config.yaml
num_attention_heads: 7
intermediate_size: 1792
norm_eps: 1e-05
rope_fraction: 0.25
bias: "all"
learning_rate: 0.000406
beta1: 0.9
weight_decay: 0.99
lr_head: 0.00527
decay_shape: "pow"
final_lr_fraction: 0.0
max_seq_len: 1024
train_tokens: 448200000
max_steps: 6839
dataset: "wikipedia_en"
Each number is 500 + 40 x the weight over the matrix's rms, rounded and kept within 0 to 999. Layers, rows and columns count from 0. Numbers have three digits each.

# layer 6 attention query, 448x448, rms 0.0388, rows 60-63, columns 224-335
479536480501487496512512439554442543504591505564494425550496443412430550490489495523427536524507532461526385492569560515477417440543417511508500504537476423414566536579457529499479506558593533560593499543536465490423554554547543457583498458523495506491539531519533590506582415502546529517573504548476435482388536525513497446516518470532
458437482445539474519592485528523550539487492496528541469486496545481578603535540512465487502540473527548433439560453468578572562559420508545439507531517438442503508434567441506433461494507476476517533506477506472586508522467529526459482493565426494457537510539556508387489464510551533450488446526502484401551519479510583449484578514479
468527504551569450560516499509513460480497458434504564468463372485499534554514525485457434508495469531473526492479452479539503488504403509504507448465532573510443545571587487497475533500462487523556480472510419466476469553515493531546541466511519484466562468486521474564436511505525511488448509520554506491455451466468506494361536438483
542497488497512524511478484564509589437503490570484470489482397480556517459649505525480567498531580546485491534517476462557527464533499446574621529485474489492532540464502465509493448497493535546474504519519502458516514501479510447431492490512495551450486450475484452489545500496539491471471541577448477536388453577538481417517493468482
# layer 6 attention key, 448x448, rms 0.0382, rows 60-63, columns 224-335
411529581570381424519491534524625442507528531503523458514490500480561496514480618470563465495635460487495433487522530487595582504615492462561481476526470505569560520502416497524415517431487493499487504579570510489496446501512496446531484415439531598511479485630477440484510493484471607475506472521481473529473495443538528436493442448484
564456489491500519538529462519469449485510583524523542528521448432540481413553456444441500463493468497553567504499485565538476485507493439472434565425495501558460491581469504446542497486495516567506530507458445520557457548501497447495466502527571454512511523480441480543551520498494485519545479488574565507553547444462509516389525441472
527513516513425524434489430500509530518530566517537505561532509542468544459446530482441424435424374492464508548471528510456508484550475579555541538574455504509458504540496518399479481517524481463501482537533489525454446483475486441405532474475500456493482504433530475512470518510552519522481474451479513504463541552474490496491477487439
488488600509510454405526469552565429523458496484442532504587454556493498490525531478443489539491473452437538483487518478593539489517488521522478561518533453551546467553504523554513525428415538492580517494557470529491462547538421455517462433478493505521496458449466489495424510499506501486492532493472567492471505505487523452493485447412
# layer 6 attention value, 448x448, rms 0.0311, rows 0-8, columns 224-335
513516507498492496498461505511520520499488478520501548556522535510470473499592490490462521501481536431501572521553449522464511511475500493616460448496552496513466502447578545585557553508501490503530498493448498394458494507473537571575415489555565401585478488512508471542450472581457479499489441475471499475546494419472526481451485494494
485513531435448456481571510462533557416521533534555519471537465520456527504496521556483481487553482520531401437533510501479524529487525516394472481467507436516471509571499531470550412488494453486530527612533500479468596577499532550517609576507526375530489501486563508512542490407462485518491506424527480449383409544495509541491496548515
485518552499542486516576493522517504489511520484509506432432529512454489504588478476453494483549396496524554475467427469504423396464538504421502549517475495566504516500534487424487564486393486523528508436514546517522505495520525543499426458433464447499532467505484507562532569572542514548492458510559557527424402480513470428482542475458
482519433507495519526507484539489536446456465448525485509495439475569526511406500526528482508564512499494433445491445532468539504462474499468479495463515462520615487484488538507558433493442524502501500461495549478463517485525517469402503420489516514508492543501591515462523529555453488542540439496527490478589542542468528535465485388541
540511528497496449546530492493534488468505508548525476445490566493520514460552512567500497499504575559478524525530547494538563466571547497558517571522496494539482500462477439576534558522488508482405495468526523500535486482516435519535518510596533491481419591527533510378506468446398537557430480477463439527489440508390528382440548483480
525564477561439600493509512557557605480486450475496575448508543457478482567423469468521506496513523583485507499532493500449521570466595490566475543474618505495491486545515529530440534484509483560491499419472515418584427484537502450508553620464581432515541484509516513546484479625516523440478568459466569444587488481549528457447514520503
523485533498427516492462513573463558556515472486482548518483556479456507495481459409466465507481521407360494454495527512557523442563494512617553497507429534484398513516498434516472551505339512501462505515495518465490495467471499448486448531503453519452510507478513494509468501528551528479560519486483528562354531519514405490491527494515
512488545478450411479531540492369454538490550486487528545515517539508539500568460538515384511462482464626547472522529506504533513481526506463479484445488514514529492525651522482515488503484501479486492569487529459453569528526457545567509532586560544501591491536531480567463522504585596452535585466561478539387516523577473483472442479545
583458506516527481456458568517420431542480504538524536541537481492516524510486498566529473517467457538513506450526456518465482471471475523419474419517493587574541548366713547431459533511579488495520473483493515522478517429530478514595497423550553542502582482470547543553534507574525545587523460476553409504448453385563525485479476446494
# layer 6 attention output (transposed), 448x448, rms 0.0335, rows 0-7, columns 224-335
513443524592479433457540486574523533441582442545538491485447473438549469454488528504494496536578471517488450400506535591557491504464523378563470506482511524472572565582452646563482461408541438503487525493557515594523427402487512546489563529498410577509504536564554493466448439509527450509481506450521478511409511557473503474515482490591
494465438518528537521498511508475447479521476516455445458522516463512528496543487477522481556460445513558528542521527550495472531504516501477488518467571503443549409541527450534498470461466466504452563455442560432541412542445491367502465488585477486534446495484528507486481503487503461497498462541499501474559576465501477525516482477510
580486447439555534482464471517447486474508437455556465566550429391505504421528443496494412519469486491521526584505584510462502507476449511502513478435463469493612399470512470589484505542496563591406496534505534438500485490548503567493523551452486503451447552511567466580574470495522537495534490550503562480512554478508574533459525517557
509453508501541528461417568411489501463543488427494480571542373458471449553473479500448470471479468502410499555490549490563508493506500533509523522531447545494529552549544571529488492507500514522543525413572510517511507511449518516478477533605467481554545564511449427532456540517506564557460524455537491504500482424541499581487537511472
460459483549536489522547540504481637494438384512505451513459578479441494488562461587473501425477402585557548488482494497475497460490470454443439441530553473449469487433498508496405419511432511452467508485516552477475434512579506509545481446477412476474516500561531507501451447527464453431449482512457530522544503515542527476485410516536
518524468517496575498516469495500540418482466458449513505464419483506484571501518526493548544453523494488510578467506558464445534522579455611454550487454472544473500463573504453441468429526513548512516490561578519484512471520557448512437441481497577461435479420473463490474467479513534503498525498526555470438510504457523511513467511516
443496484464467509515560424552549487500467514506459523512478474463432520585471508537499488492547526446483493586522486537443499514441458534496455516382469506499522473432540479480543457512526498505454528533446446477609511513497506567487512526438481509501482455458469456505468543450483559474446489469527517497442510464547460496455536490451
468520439538533551500560556480569470492487547525490486408516489515476490486505497582475525498496442544557528563432426518544446489547511445520623519479461465458512512436422511576555534540539507501470514551498539474533494484457617454477540478476494549553473487588493569388546531473550435477502457501518503555506546483448454499539505527474